config.toml
activation = "tanh_gelu"
norm = "layernorm"
init_std_qkv = 0.0146
Each number is 128 + 32 x the weight over its row's rms, rounded and kept within 0 to 255. Layers, rows and columns count from 0. Numbers have three digits each. The size before them is the row's rms in percent of the matrix's.

# layer 11 MLP down (transposed), 1024x256, rms 0.0877, rows 674-780, columns 192-255
102:116157075026165087157106157143133116111123093123128085058135175150146148097125128110131156061106143127122176148172129146125134096129104190193117165149117151079139148108130153122091146114082163
098:146075186064151113128105114134123102104115122130157186154128104151168140106147101054168158122196170132129160111110106126073079166155123130126119102125130132119162120084170157127117101114124083
109:173168109102140148089142191078171069116082160178091084166084059157130114152113118163101155154111113134175120159172123135124110098120099109134155145056110113084114180090067138126103037139140130
103:105105122142155112122224160150173122128101106140106126128090145129146096105094121121166106119189103189101164117080129095133160190162121103113131110071167090097137125079182145131093120081110181
099:108083160117085218157142236145121115142161131139113154154154114187163171143149070142135145120139128105151184114105163160165117116129106102135131107160098227141139161133204143119109100150107142
101:146149098183131109088160135112088125144117114155102106154155127150047215098134148125078128132182172130151187122076213143068112169094094163100126109123133185160132098060117108136148161117205108
113:150140137108112142106114166121113151137113169101179110140144138174164098175087101096189137120131124099138067196098141152147151133127139098111139169086109115180128149149111171156168108105143121
110:112155151069128131164092127113174110188118137118202154137136111173170173100141081092120116148136168133089120138124108135157147193196183168129144104132115102165178125136120151143129181086111122
104:153196105128186098146212175120122110053193156112149104181160136133153137135143127191084131115156099056166083067112055148167114092147125120112125146128112124144167143124042140116097117147147110
108:142154094134082130096156172088163085116107117184115135173147074100134107147117112082109136142140149148108135147170122150134135125102123130148101105043090121163132145133177144090151107168137065
098:129085174157199151162076115136104115148137145142145192173149145123101118108076130084078130142080196110082163029131145117097125168106167123108131110134171161092156110165091115180176142133080174
095:112124090154039100121064086157180119110153125105118082155110140061114115169132115162130185158095190119145082116129102165104082147136220114096099112082134172106165118101120129121097105074132124
104:103123071142122135109141179106093106129133147129124146127126071150146165133121128125180136174115148161121194154097145078101082126158113037137152088079123132113131152091085103156116178143123146
089:182131082089113071153105111160109146111138144095118091128143149134059077136066129116194131108158135115112101146139133154133131129125078158143166096142128086063059130154111198115174119155105107
093:144166162142132115097113245106161098171141080139126146117134143120116107145142097134121126164175127101116140093176034174135101136157080100125115134106094111107099115071146095096106133077161121
104:109160131187066151127124105134103147110152147204107100203117121106131140160137113115130091110087169133116134130131112087163179140130143143091130108111152113082145203152116188158096122091150139
106:113127123115170094142190153130095126090097178091179134087099128064156057093113128116164122151154091123115108126083120126135104073134140085158116072132145138110150131185178083142086138121112131
117:125143141121154186096106034125171088099146117133174152129158099147157161130111134111170151144141069113128113138129071079150144147137111125194139109101091113092168130174124152107087135115197123
103:139090169131091164178108113101163149160090090073126091106111129118102150128134114128128149169104152151116117149135132148125119153171193112116122164136132170109034104110199094115162127174133152
102:107100108131111140122162144155121170165156154075059176164134120145064143126130180126165148150115104117081126147079079130200096118136110098079136138146121105135057086153108089137121122182159091
101:116113136093123192156105114194137148132138105159119089150086126123179096140162107111154130079084181161127139130145079103122153104050131164127161083115086138097052130126083121119116177128109077
099:097068084146150136109150084202143152079123151129070137165155122090112061177121126094101145120087166071123127152167156110166149151183125171094155125112096112138097127152147121129115139134148116
105:112101159152172161160151153086128118116118098108115093141124048143130145091108135101145153111120133130135091127141143115139162155114133131078100134137130152134097218104170114163144144216165103
097:081077138095146118076096122120158129106173109131103082170067105147118122092115151073101113131146112102183128172132119181104110116112174166144129163169034127151153058144117095096146066115097191
105:161089130120158128130107159104183128086121163141148117134143159110069144198151188106152115207130122109142144151133060123166113152136159158109139137188153170157168062126183128109108126103097123
092:122138091157165166138117102179126094143082100050141147134097095102102121113142007087125104088173182182129117163102101140119165139144060134128156135088135130104141186129111176125145105190095244
098:174108169109142105165079165164113122138106139139149092095119113091079108147099097101124176147088145086110124112123095166071135142148101109169115127160176152136183143134149138105127122169115199
103:147047138129140134125086130098164131092117094137174204154135116119086125146144095091114121134150109148168097106164134169132118129122069130156120135086129099059175132189123116129130088136127133
097:106090086097125133102130094083110129131144114161085155162102135167118100147143131106136199111204156172141134115189081155095170100152120120144138134143145073197127056116168118092157137091083114
091:141090177116141173121131107149187085146083098192082137111126086099165123149076098145103115120094179137164137115142156154118176226105201079155119222172124106134126138132125203122136199144151129
097:122093063075154116101130148175118076108166178152196112149164118189073050175078154109137138188153148125090124113105143142107140149112135089131150055133140147098114118095081091160126093167064100
108:180131203128160141127171118126127150151121127157094158111155121160209097066151112138191125085094145170078135103150122114146140075096173148109131186134119111058101145114085158107172088165182079
102:136123141104135159112122140161168109077136093096155138133147133194121113171154149134102091133134159173128126095162157152066135139145145083087156131086129026166106080053171172166123117091091112
096:101154106138152128180144095128149140117117164094103154121125137059125055143151169126134151118147130094068110151067118155112102173172108168101154073116160107043094099145111138137117092117102084
104:128146193128124134157122136090155087172099108145100168124127153183130117105183149146132152111099081185110078091101109121139134126081124116222141132126102135125140160107142092121111120184100074
104:184108131128183161051119114111100133109173155072106186140106074105113160098107158119109175179125132122134155116069157120076135088185159093116110081087140145150143103144169130139109091125127113
101:109143162092121119155203146093111128175151161140130166132114138145086105186198137116172107151059168129193135109083097109121183104110207108118136131153139089137126139191185141163061156120085120
102:126086115164095123067112127167093125077136114197133117170169092156155106097149118115121131158131097162095111185092156137164124112111188109190094096146126075136081118143132102109174142112090138
102:096156093089101142101091135150135142126166150044141105118170111159149092155141114107105142122115161102084145094143121113109080086155127192113124101174114134177157109111151132098096082101069137
094:081107087102155108120145147104150141124109155131110130137139206128137094127108150116118119132134194139119147134130100152111156096165132070080148107167184126170072179137145107128102114090129127
105:145134116161098137194159131161149026172117143161107146153171155118172031133132119165097163155123136105147101139166157114135154171101114137111097121156083129114174124132088111150085154065116086
102:194112139091160138165129104181111105126165141133127088108128105154140118155084128159083138123118120173106124091094143130064124158124137155131085139057132151163120066222081149111116164159135080
102:098148078139135105124088116130173113100125094145171140070124130179137124134141147165164138180067126151135117187134156119148143121117097147182100117122106132115165164100047175140133128124077145
101:140142144181140133101107185146091106140095184198080182124175141134126149149115167135177107117140094113142155148172088150177137110151127123150163114152126154100100116107102174105174090135155073
103:140122177156065147130089118119152075139079145198112071066130066110129164179164151126184135113191125095134148148067095141114152079149112148091161145108111107157127192149192178139116122101075097
092:137109194068143118104231078095128111118096115134111128211147127128193142144139129125131096100138158152123168139113117063143158137086154143125127153084134124090088113153088100108147170107190137
105:164174074145078194129133142108063159145165171147146048161139119153123110101127168124097149152129196128196105112153122138123148143179105149075129099122181078094060137152139107117106077093165137
107:104120114159103138135179176145131124189106119175158145090120096137198105139112110087137148170179152169102172142130136101155124140132124134112162124155155147136154079065144036165166126128152128
097:152125133101088106107100103152161136170115162118141128125125103103164117126034104199197114118162138118159161121146075158086156176099137118084135114061150115099135106075100108109179135154129112
096:135133166161114140112100145089114145148053119099106158154053097107131110130156102174148104129144169117122116130075090098128146106082185117127145138140118095139145163059089155136138137162155141
100:094047154185140102088121128166129112118175073141139107083134090107183128155088156092162123164090120102107123116144138086128081094113104192069116125100131158132147165093134130172122094097184113
103:123110174138130091124063121127149168164092123096093130079190114201150127138070087084133077097104100150182131115098219061171133068170120077187118131133137137172155124198130144138128199170141104
104:122191118157049153107156173092072163157184174102166132114134155124127163105145117116130107123125108108154109166145145133156159119141140062140148147124109094122157227097138124175125137179081051
107:188170141182193099166168168147163123105072114047128137106126093114099123130151080124078094218161086142189065070083178115124126131127145162097116172153113172167129153121142150113109153168147152
095:101161122169129117157155207165130039087065102146063125150096140137184109140088132173126132140128131141114150150071073133108071146156131136164069126128157138117199114141099163127126132123112129
105:141146099151098112142210117153161106128142139136137097189068181051129105170117029084121142193137092117076133125178083051089134108054078097107124144169141097171085169139090107116186181144071125
099:145115139136092130116115109150125066091120104114061233143154106162137176139056091101121123157106130122127136129188163196158158127125167180131104156126118107163172099164169123153082138165140149
105:153112126122182116135149093093118150104163101120111120089124123131156142162135160156144081208138171092158100094074101150085066112146114153107109174092093147177132067113112099174160098135117135
104:086195107151187156152149132076183095124119107078135096149066123147099143135184081155116138107159127106128125132150131128151137148107157151082134147158131095155116112142110143128134150134100217
094:125118150077084173147114174168133105074130097152223083114169124093155133075163118120209118091095142150097129138088090146107153160106103112165166154100097155102168109133122153146121095135079152
103:154126078084097133165105162080078122098080123113193092157100184045107134196107167138141140083120099102176156100146155124112116174130086115169164173169140152142143125103126132125122075183142157
096:124167118139137153174101124106115147166074150105130124203118120120153072126150132153114116125149066133150135106116099147116200123157198113119161096098141110107124100136121105113093109144094122
097:115200104148091129147082146124089194160104159102240124142077148150129141084131123128085106177169128146145097097138089133112118129135148162118086115120159095118100120115106106147132155181201078
108:141103162120159123149196179154132078150109139149128134156122121158141099157079163108156153102144075054134128122090101139097117113133062110093130093146107178132157098130182091120110132155142103
101:123112137139130114133140167085113135158164067107136124063126089111114124087082181076136118131092148128113190130091127102213164200061139068070169154114120163120127096153131126157152096166170137
114:141124133090142112154118167093186138077179072123111177138132093109166140145125113143141148090105150120079093137140160084098118114123097076151176145143091170170102053112169174123116109061100079
103:097099131130085109122141096161053119155202119094150164145176155147142159104190150165119093088102076146150100076123100185127092061110150154129139192137075131116114156127096140162099161079143110
092:150078128157101109136085132162117109186127102114095099176148153114091092151116116225120131172160085141154093137097089173129128056128156127150060121111059079088097107145143098151073074156104074
093:157141010101150154107136160162148102154087174142115135104187165154131156140129148171166134083088183124154089123172170092133186167148131149144102172083126156132138166147119153202080070158168108
092:120137105121159133179086110146108061103107117136094071073115133148156101055162171141052095166114116111140109089082081124099121138103131170124159114140113082094087129139112114145101106138073164
093:120172099185199113198150137141082103115158083178149122167124180125115141104150101158118122133136109112124146099159143158122145159170174125074190088093183106109047098169124158127177179179148105
100:146103090114107091145118214123110134191108139164080151107121107127127174108153150083183112097138125138150121156084086092160109148052132112063095100121079101117127161117111110096191104038185122
099:052147062169128171130167164174065100101145110197121122165151128131178121116116123155161147115119167112137146119085128102055189146128143094096169070107082170137110112118117124162102139138137129
100:096067188105169132128130068163114134111191080115159165075113130072173115121171116139148142116147151107144138065162140093146155119088057067138117127115102139080126201088119200131177152118153139
102:203105128150111129117143107149096058183136115137176169157230152154145162147103115149143116103110108101132147128095123160162126112162119138137126140213137192116140137059092118098118185149153114
101:151133096137153114175147118121168219122104103141169161126150158149093091134120108109099132178172189117091126150171165118136062130164148127135116123177154107147115155134143184071157158095102127
101:144188129159124086158080105124135073076108162095094093135129118117111178099140158170068114107114091135119152106147188174097123076145186143167099158133135079128094088093116153089098128138100119
098:158125079083109108123151211082111118128129087120114120129178176144144133135105125149141097036113108113173102118077208098167072122141149108094097164173129130145163109117150142167129138188120134
104:125125119130110176053153083111152165172170146167063109096142084126121094113130127167147114171091065151149140116145188101139124106121071154144120110153096108161168141163160143187150156117173148
098:205127110166109105177131095107160134168096124138171131116102063085170132076175123193147166157103140133136177110149168170110148102062123137108163132104094063146126174128136184114169066154126084
100:147162113162099123152062199192094045106120101133171177177157139138100075116153077170080141152156145066096080164148144122114113147186169173163097147050108106127151149168156071102115116099146142
103:115103075059117134144158104113160165126151212114165140131182135059109154115194134120144183111173114144152133084117089105132154158145140165120105124101177097158097143097115126189095164132119132
115:129064130179187124112166084154149084212106141126157086115075165134061101121159159137120111170113094115109109078141127140167110116095163114129162106102079094097108114110096145160114138068115126
102:082159118084144169147129106095092060175147184138175119093121077155153107084093168112158128091101138141130133127141059165108087133061136162158104054166165143122183153148133077138117105102153123
096:186116094109140175133109102114086207144128178146116146161122154200191069196115132110151121148113103177185162130121103121143078138084169080110163074065100151131086144138085139144166107184106120
101:149095122087123101089102107125095115156148165075120140144138112118110170098177197123140121117152125114107128145119169158145151164111154112100161148149064146126094160113137084125106123156109128
098:079108102133161132148142144085108137158137169124121120167149101120097105087155131124155098149099143145117094126151097109173166114138140142164095144145153137209059135138136210140068077097180117
096:134133150153103142048101111151131092126093130183157119104127146107111168124093136129136199092156110152166082145145112134165155124161152126177183133111142151041115174105075170085158166082120127
092:061102095169122138157185100095124207171097129132118099102172156072145154120143163115113119145135150100114109093145106120153103133161164124088146097110081147136099158169162136161150132090213127
101:161112155159137114152108090079098155199150148124122138144135106131086120122145153130141072153076130155156116168086127090135153075163200099165126196115133100111144087172136149091104150127151109
125:097180129107154148120137122105205162119169140123132129156072182173120182129129134108094126138096085122115092092133125106071081144158123100126146118094124138146139133187115133119109156120145077
099:118142121165122093099116112080143105103144095103098071094137139189137127096164113087077089149111167112150124143146159110126170099222087155107132098071102126114149101113172153113166164124184124
103:128101119157115143082165095089118166172083100111071125166101107137119077183137100146106109159144158092123139145169107066100110135126134140127104103124128104114162067091096106073129171093172133
098:110121109112123167143154101081173166106170087134167080115154128060138159138131119126086111155172183163128149126150121134069138111150117126130097136120092058158125171181149143143121142077132122
100:140158156112114156135133139098098123134148143177169097175108131095179106099067143174131124152112191129149155157149142114088108130176114128145121124131159142112205124128136173106089080104074113
099:150150076153131143176143128073080156121146150104141106047105161108119129098162111145134090125096047109094057113047118085097185162118126090098111109229074129120138069091147075145095128178125178
096:111125090152123049176150167166132195134148146147076107115122130113104132114103166162160196181164102107131106119093094113151120194163086131102119182134165128125107132132108147096183138071085158
091:086149092160149134150120177078117107119143105071071181131115155148065140135160172125121129164181166093143125118138089159100101129106161050086094141144133145146111044099071176162173135148154141
096:073165075089158180121140163078104077113152162085127167142196148124138143117124175104143063105066097087116094170125096138155041095174128107142093152196106136152097086125114086089099087141135160
099:131118142112171131171156150129144142107093138110098188135171109106088100141124181121063154111109117091090125137147149207157140160121090066146082087161081116136111094098123098140116156196140131
101:186102140109127140150097131094085148170100178085101110119148123122126090116090114144160123104142134180125189160106121125113177134136131126119094163139050095122118158192140129132065103159146104
095:128138141121078079120136128174082167124060141144106137090116162067179077138122121133132149137158180110152178081162145151122111128120111080100173129103087102070155109095100126140106155151099126
098:115169106149176149052140140127155130153121139113121073107139143158121055126161100077164144163134123110085157139115102110126144111096122112097171101097150137175145181111174124118141139118171099
094:115145133161087128142119220153060105107183163098082146103093164168106149161168095142140079103157160138192097073132099073138122045113111166093045123145122126122158149092098109156129122089097104
099:111137121171093141088115161105170128202123114156133143140112118123112125164073077149138154064099166147114133152133135166199124128076112141099102113140131185127078091173163077153161148184104137
098:127048076108166149104177172113114172085088136138070107147048163128147165145189159125152150105139108126175127183133134124109127150140097135057152175121090099129143149090104110175083126183104115
111:030133162089125126093133156071124103199135125174059067121117147164177134095116133181147112158142147122107127150091156110116081167180120154118125152126138122176097153107096088077160103093118145
# layer 11 MLP up, 1024x256, rms 0.0891, rows 675-781, columns 192-255
095:130157122152143163132094128119110137137122152139123139128163140161079188120083081142089110137191174130091088075140130161110113123079120087114104148166152149073050113145128144157142146094066138
106:146151180118132142128137126141116090134149126134186103103157053146077136131172121144089087140178138198103092118198129138076156097131120103136115125134102099118108141086140153153129152113138131
100:135049148137106134114127125130146086056184195167175074161123144127085135131123132134061117116121177168122121100161156135130111115115163147122121116160141120155061151199114173144152109148171139
101:131128170152174139131141131092032190190178154139155105092155140129105143172072161088165091114160057106084088133152163143098139143151139131039098128182178116140069139134137103103140132137122121
097:111152115145158110111116061160148178197204127081113114144143193121191143053142148137141122147093099186099062170140149136115176140119117108141173077165064114114155122157140138103089062128103161
114:186063058137172149102196109092155119159191091152106097075049149083164132084140156119168155094168110123171123140150044072153131135155138086157112102136163106083088117181102162112150146155113118
111:098151110147167152103141140117145080082099096114156111111113109074112148066157150127187099144092134150097114145113148162150110091167127139171085124140105106141107097139094118106130094156113121
105:081088134145141075077125168137148102131151141112122167100122133075080125139110081107109083117099137133140119100061147153070158099199161116128054080086164097095199138097114102116136137069142152
108:099136125138154099117121097131103160165090110107068153139150129109095135113121133108108112117113138106168149127097134134095128086133143111070114056126080173117032187138123125127105078148121157
092:122132102183190114075066100122143145174124103115121201102150176123168151121106167092138114124139049158081174104106128198152139117176114177074078081116137151117142134155120140081122149146091159
092:112093134149114096142157168096086117174148159156122187110154135067105148103123104113128116118108080082106158106172117100105138126209139178151076126153087157147109117203138078164137120179109111
111:124136096184160139116123127179099175082141096126132142085134140130148109140123055124130083103120131210159165085121099087120124105074114110119109079120097124090174180106055118123142093139074117
095:100119134142056108207102125143147101130153076097133093144161100144136153172150128131145116192109076099140138044146115170098171134125150101170090123125151110178153079120058067116173102082187153
095:149163115165086068062102131161111131089084136123145182134144144183111137075126152094082137157148099088167115120132112110166115078117162150162115135129105114171067162117127040110165106121108127
106:170111125178147105042095101111138193138112168140140146170106130137087101151155127110109129113126098121184168098135140149111085170152179109099116159155120126134165136086125062075113146134080067
106:131162104149077108044084102050104083095111166060094159141155162105168135131138109150133134133168120066102050172146118132118124209106106143175132121093099154168165126050109125182123164098131123
108:124071073123131106155085137163153139138136174097178129154129086104151132121134062129132086181179126122079118121147127172117045084104104180156147045081100183144104150187135177099155156068120108
100:118238105189101115142176145098119146080144159116144105139170171120131169118114120152146141097113140134145100157118114092092117106138149134085180109155073097184055101141160119104119143146136160
098:114069126182110170137118122101121153087093099098110108158140157083125117124174111063095195113158110132090150113105083104179072135130139121114110104085176153071131122099161136123133120164166123
097:155073057126116108129112140063144144169114114111111110150108133116142179171137144121122187065140105142115153094152102135105140092078069079099112150122105087115109081117085190154121123107161120
102:125098113114160127108134134140097150136089156126069126123127109151119179134116129144104149117086141117136106153142085105143125122135150090080163109071126100151190156138162092124148163126109112
105:131117063100137130102164086132135125116193113137137110182144078147164102172092151149211104166101115082094140123086096104162133140143082137151130171123105154102089120113116060068121185143169147
100:081197162185098127165075128115092115113078174149101141162166175116108103088159109176103131139092149072151145084108126149083146142125131138080137142111124159185101084152125132128104163124095131
101:078119139161126103148090158092107099109078147130108080170142121159148161069110095135133131104130155062130107164171089153120096142157107124058040181116120110154096119175131188148130164104107110
091:054129142129117162122146089102170166141085132139108111052118132123119135108145100175094131095086075123080150087173136148135113104178180112148129119123164073086111117116157113108122128129104095
097:125040067135186124133087138159114106157122148096060199159120172152067185097160117099145099109129118110147166163085115114154098122152142143139113149109085106172133159132096136202247147181111077
105:163158128146145166110140101100115109148170118157127027140119151125114146142165090192099134173131132111121142121080131101117164139163149075137136128080138181167118172108154127097125085116103139
098:164127136123163137173073187127132106110117155135134182066122100168088173075167091149198173148080161119156076120154138102120148159124176151073136142138131207167163116168118130106123068144175109
103:154155121128168127153093127136058102146195095135184101137124140124138122143105155139138162136084116129173132078089128064125170171125073124122122081152147163177112185217179091134180101143107135
097:150133125110141133138114137128132144155144178148084097131152149075098110169082098120173089138113140166151239182081127117053108057151149113145142151136196104105082088119151158138175114153137138
103:127155116178109122120133119113133172141149144083116170128103104098126135136191100178100146125148116154172087091109111103138128157107141156113114082091188142128075137130147097103120102175089077
104:122095186127074164065041139116135145122103144157108134107142135156103130099067127045152140147116138103152124161143131126144142132120060133155091169132090061122093105115143165111125066146137062
103:073140169180160099136091156133044157085136135102062135169144104179117153155114075134078106133172189162149097173158121166092108099114127147142085098117138160165103154151145164152090090129178114
110:121141165144166084167109115129060143107076142149082127158102141118161151161114090150084178125093185153122048135097121108175102158128108082153119138150110131116105157118144100080113126120119114
106:174167164151141122124109131132154185151128075132131078123110071044136099156114099117152169138103097149047101138139116104138156112130118102092153161100129130153120127102155075134111134126111068
106:164112105110105142106091142139129140109131141163131111059145141080106125158106106126189127079131137119154147197115159087140164135180121137153128099108118094055146144127154149026141137117123097
097:085142113144093116102102145126147115119132165160114151156164181133130115137095146085092137129098123106122116188176181121124124166183149180154139142213150107102096130163029153097114103153103123
100:120179164145073065115095166107124166118153081120144077125176167146115119119108146077146139134058116142152113043131157205134147093125118196156133141142163106157178178127093133174104137098118112
100:144157131123129113155122160191133152080118082143092151121151101152120089055130083183150192147118119141103089123137170111189136069148129092129116197056097141086131148214142103091145155110105114
102:160124160141154079123080143150143135111173137062145194144080117159142120135184099081146108089136116118141117066085127085133102122086113161160110126145157143124149064136116166129137105113125163
089:135151092092150089147133159136101100078182136098139125092141162138135190101125173127164178099112118143098124101113126130114123106219124103115119167084080163160127122088093108086125132131116163
094:072146142098138165141107175100162123155161146067145086137150073115158123093132161135118122122151115159114095140132052176139126125111089184121164066102112173077130096065116160143123122072108166
100:116123110130159191125154124175129130087173093134106061085157125115172192144142095122120124157167119095116163082181149101113141115122102112131112140104158139100136151207143130091121090063096116
104:116107163158126135159175095091125166145165100144104096152118117132077143124103107205063130078114137144159127091162146141179127107129138139111109077141117152149139146193147102114163109145144150
092:164173171124155132118082182135112166134118143147152113168122168164083126170129143087125152193085119166131133059145142110111166134133181065146138117174134121173144182110154127201164061085078056
104:144195094158066143127138124117166147110150143161154129145161148134143112136166116166186112109099106154123128183123151095090132163156115143166123167077115117117091119120107155132147149180120089
100:183115138185116079115090121108144157180085113146136165144158131081046177124142150143139138122120151104115124139129115140084103153072179066081123117138107122150092154150122119121153062117110152
102:104116122129233146168121175093140134168155131135137185133139116111170183156126162129109119126142103071132088107085101092145165176202133087168129123179134160175116110134194159136137117195103085
097:185147106131127157124102111171149100080152116086145196119129111155115112109181171127114163142151139140131140110162121136155102047140180120148102097194149100136147144219192095083111129141085150
101:093067123138119121111131069176175138126115134194085108071144140131148155101104157129158123067145118150133127087111169132103157064127179189171113058145097121198134122163109139126173163154128126
097:096073139084125218161138119093108133158138114050133081169098178101125154128151162158147085163063103105090073126153172142100117118125117160092139112148128146129107119123136119139160139128185142
098:113107148158130085077139165087047087150140128106147109084131132120154121154115175109165169100064072157135166114078149098082161088125133185121183120115148107128061118142173142096116117148131082
107:142186125134124090146143067130131138064115089133118209152119121074161056127181096131104130114159161126107123118134069131038135135143055116123130179089171091160126114140097142126100164145153115
092:094063089084217117085136139122157111087085133175126127124144146133089150186148130135158161160104132073157165153150146124091172169131153143149132145142133059170163101138074103117076106177089096
108:123145146079155165126122139113136092121051069092160115087152137137125162134157145121154098098123126128167084115136046155164083128135061124169203105128126130119111085099136106143109072121119125
105:101093133137155120124118070059115103134078087131176114139143172172184104103107105149071137191141108176204130118183111145135123111107174111106085092110082165093133127135105177134137088109119094
110:157133136116128159189140142111141190083131103142127115122105124159144048135182118171091154134129138147168094121218164130091144147161123164106169149139170091147163076141093066103168139103118073
102:141082143131089129169112146168116110109075122112171116113115104157145137125114107165118160161211148147135160145134107148107108093132174124143178126150156160162163096109113130127106136113166074
095:078166120133121108077143121146101165146060135139049153155111057155187166125152129151112067177169134067139095115136144094114176126134172113130155164108079127164100145139121067072101125184132185
099:081130128104122146124167146136120172137087114092145171135180131051155119133116116102152103182123121152123138066071141122157115139143143176172129140123113139115130198139175150116102190108131117
093:166111151138115146101127137118203123145113100113142066104138114121162234119151096124104116145101136124096122116111109148114187191120164117096095157142086173143105145179104123104098150118107050
091:125156106138132071154163089130145111133152113142099148116188134139081130131105114153135165177077121182184065126125174121136111135130127105107113146092179142100099184114111177156096089134110185
107:133093117163189130176122142090176134169163133074138092125118153128107144136128101152121156084140139142126150074147082164114149148092101121113139143124120201090070188168091126094123136185145160
097:131158131105184134171200115194134123127103181043136076155080139119108158119141091130140181112138159116106063123089152105111125190161135147164140115154077146147127112130107117156161201085107141
108:124132154155196146155115074097227159081109125140127145122115150120100108088158189129148071199134140140213106088167183152153141120136103110124131083124121107116150124107149168077135087110132135
100:136104132099092149136077155120133105200166144125146105131119096147149150121123089155143125107135162127139115082125056150094087192154080120115167073089105073147183088117143106105169100107125131
091:140174139116095078116123164159086110116179154183106123148138149091118092158164185139155174103115115140136142123132132147074121160090149094124159158092166143110133204068143149111157130109125112
095:171101126162056141087091133111072085151148100214105146128189093121135148134144146130163101121115158145122133150134170159101065114102142174148102128152112086169113133158097116100164097119121176
095:143138156098174126119120111175095108116120149110114150125104207162133155155081104106144132114139099166104192048104110155126088163134212114178091170119161107164087161167059173096051127149106171
097:129088175108100175138130148145167166121168101162089115117167101179169108190139097099169101102067090173150148111119070149162125174197100108142137128141166165120161172172139109131074158074132130
100:094078222134133116104098103181183124182127151138085178132123129141075138123143091114100122116114163120143087145138136111156179139132133133128109129107117131163162119145120153161076105117147149
108:114152110100119141111200142117167176082075128183110189175148103133137106134195107161127045121060183126129122147138141109200120181190085162092140167110156116108134114139116125118102137159161096
096:148148138133114176147103191142174156123107121125122123110140157108138139162123112121142161159109111106102117186110146156126137164129162178131155163152089108163081098156201155095153155163108083
096:114132061137088181157128121186132143132106151142071119069066117105117101129181064077156093191124097117057089101098131129124100166169125132147130115145119180142143116115116076155137177144130088
101:165163116139159086137143097078074074118093160076188117134100061183146130102127142087177144119142138134123154125073134152087176150137153136125094105095156141159135149177153108096122103155170113
099:103103103082136094144074107108172106139134123123190120137084151134139148153071124133105105134120100149128124092097122113134064144155138165142103156153163077147080135144128159117112105126084155
100:081132152149134079124156079141154137149104131151160148173161111109121117139149103129070209156140074085137183116124137137149160162096106083134123127147120092106088101160109162108160162156176079
097:138146061164131119092092156117181184117150129132135094082089127149132168100134112126125102134190101135124110109175173150111161168150079143137143142144099104113064171123122148075142121073137157
103:135108114173135113070161188176090081175144146107136182133130115111087113144074095146131159118159115106117099124170042169097018134105113126168109185123153147114117108151176084126123087089145146
101:195122161137071097119170135091161111162123064081137081115139131097097137153196126095068170125103137155117135135131154123128149104149097122174175171144094095098137114108168163083174134142166147
099:145120114118152164203124081131142136087132061161073139127120169130136118134103142114155169121115120147183179113095150093194198085085158137139082091158155166114134135127131173082125116124136141
111:098065189086180109165132108176116093135143165058188165107089108129117121091139131113149132047111167066092125126157113142084101125131131124170113095094116169098113128122087141177129125123086091
103:097140161152154151140098132129144106133162118213072093048119129134124127137101139110146163116142161105099109119087082109149089192109139131189159123148141084120146150097091095085085185138198119
093:111115140124185081059106117177099143175086169140127163139138119094127178091186076111170118111101090143131165144131113176114114103120157216183114147106084160150112125139106072122115140123063092
107:159114119102110129142129108124151151116119163109069064149137154142104125125067096119168135106126153067122125128111100123164150109106124116095210133109089182152133177116079161154130145061113124
099:121097080133085100124193154093160132146122132130120133159120123059128125135102074195147099141147154172063147043131159076143141117120123176081112108110125145109117087137111122055154089116168073
093:096118031092163142120148135179170156158071104141094095143116156124113132101081109045137122142121171098194177077162153123115082135121121087175138155181149177137117094172157130154108139061149079
096:199122134131152138094085182065145093134112186087191145097061104124095147140109144128118140166121073153171135156103147196160127131072162127133112115142127184167122114195112139100138168155085063
099:189107107102158116107145160138147158205102109119117187121139143088174178176108149132192103119117220100122129115156186137084158161071082130101145111135177158120086108100144147137135132084093134
128:103247151148160160133175173104157115173129143126139124142084149150122133161140159089138113173106126114131093108152117146077136125148130126139136140116077120144147100142098126103117167077098104
101:125128081123107090111100143111138124114073096154114077142156134150102110128129129159128141086137143163117102104061131167094168147160152180114164115116128144086136129119147173132098169103092107
102:132142142133104157123146123096089124123171125179096125177133131091124167144089153130122135174156179142146143118079116151133201117125109135150112102153169119093156128157091131160057160129145121
097:110154110141140139125179129095126187105184185154122121144161105107104177101124163111140187073120115138109110112088117087080158185122137080063177174139160080151105160140059186103098103123079153
101:125172148139099140117129107175145186175194130094106131181138078150197162107095077175144103117158131079134143099152172149123124111144106137101132110102124128115119117098089120178155128093170099
097:110124106130129107155119157200218095118109033142091120126093107142165129059145142134183139108091167133150123165111153149105159174119164084204085105149159155093180075144137098142166091079155174
091:115114176125076118155137117093137128094086146145219065126116136113139120169079095127144101156127195075150121087135153099136114097126157145170140108119046162121051116136104158141057153154141165
096:163154138088096146154139136112146110123171138170111127129073118132145092142138125127080105056111158100178109100101127104115118153154105181098160122102132174168063169166137072188107099105129127
096:107108104128147114090116086130121178086195120109105092119101116073127104125221104124164177166129117129141101179140073090120146138110116173155113116128108082221053104120098104201127119139164170
105:097148143168138133122091114129116138089085094138122152108127096087140134231106080123142151051133105145189114138150138132102100124133167163086085093123137157168117130117112131148137162119111161
108:122120131132110176133144133152157078126129134135064120132119178143108172104130117138148129094149169101163105095155139099152160170147093134152148078113070083104111125188119130136141134144150124
096:188168153067122170231114114161146125103153090147120116139120108087085102159166115116121124181159192154178128152170115094133097125127127150098168112122167168151113089164086113174114120139093100
096:172092092125080154195137140173126148165149106129124178140092145100160071152121166114067120132129188099141089142045134130096082111074141144184086125183140126103146139167087206227148185131132142
095:135187109137098144140092128184215195084072120059092116176146112120217167137083074136115118153140090167142091191150147173138119142171122159146098164060133123142072142144122116092104108146124103
096:127116200166108143128135136125163126100147082084112105127123115148119208133134136110118089112133170160135116108115142176125096165151179189149156095118182063071114153120151060105085112110107117
101:091141116175136092025117156109228122147085101124126229136162147150196083150136084106079139152132077124129167135178090132194156189160116113137121079117154121151072101151128105071137144127131106
104:158156121095106196160100102143071127094146123136133145160123151060117137112171102162113110080111113064110074163134105130152195145126171158161135107060198148145120121172114131084129141143161150
102:202165107130097116133113064165118179128107095133103148128104137058110113151181101149109117173156148134121131098145127112138143131071163075166081226146093179123158135176127078122141136138115163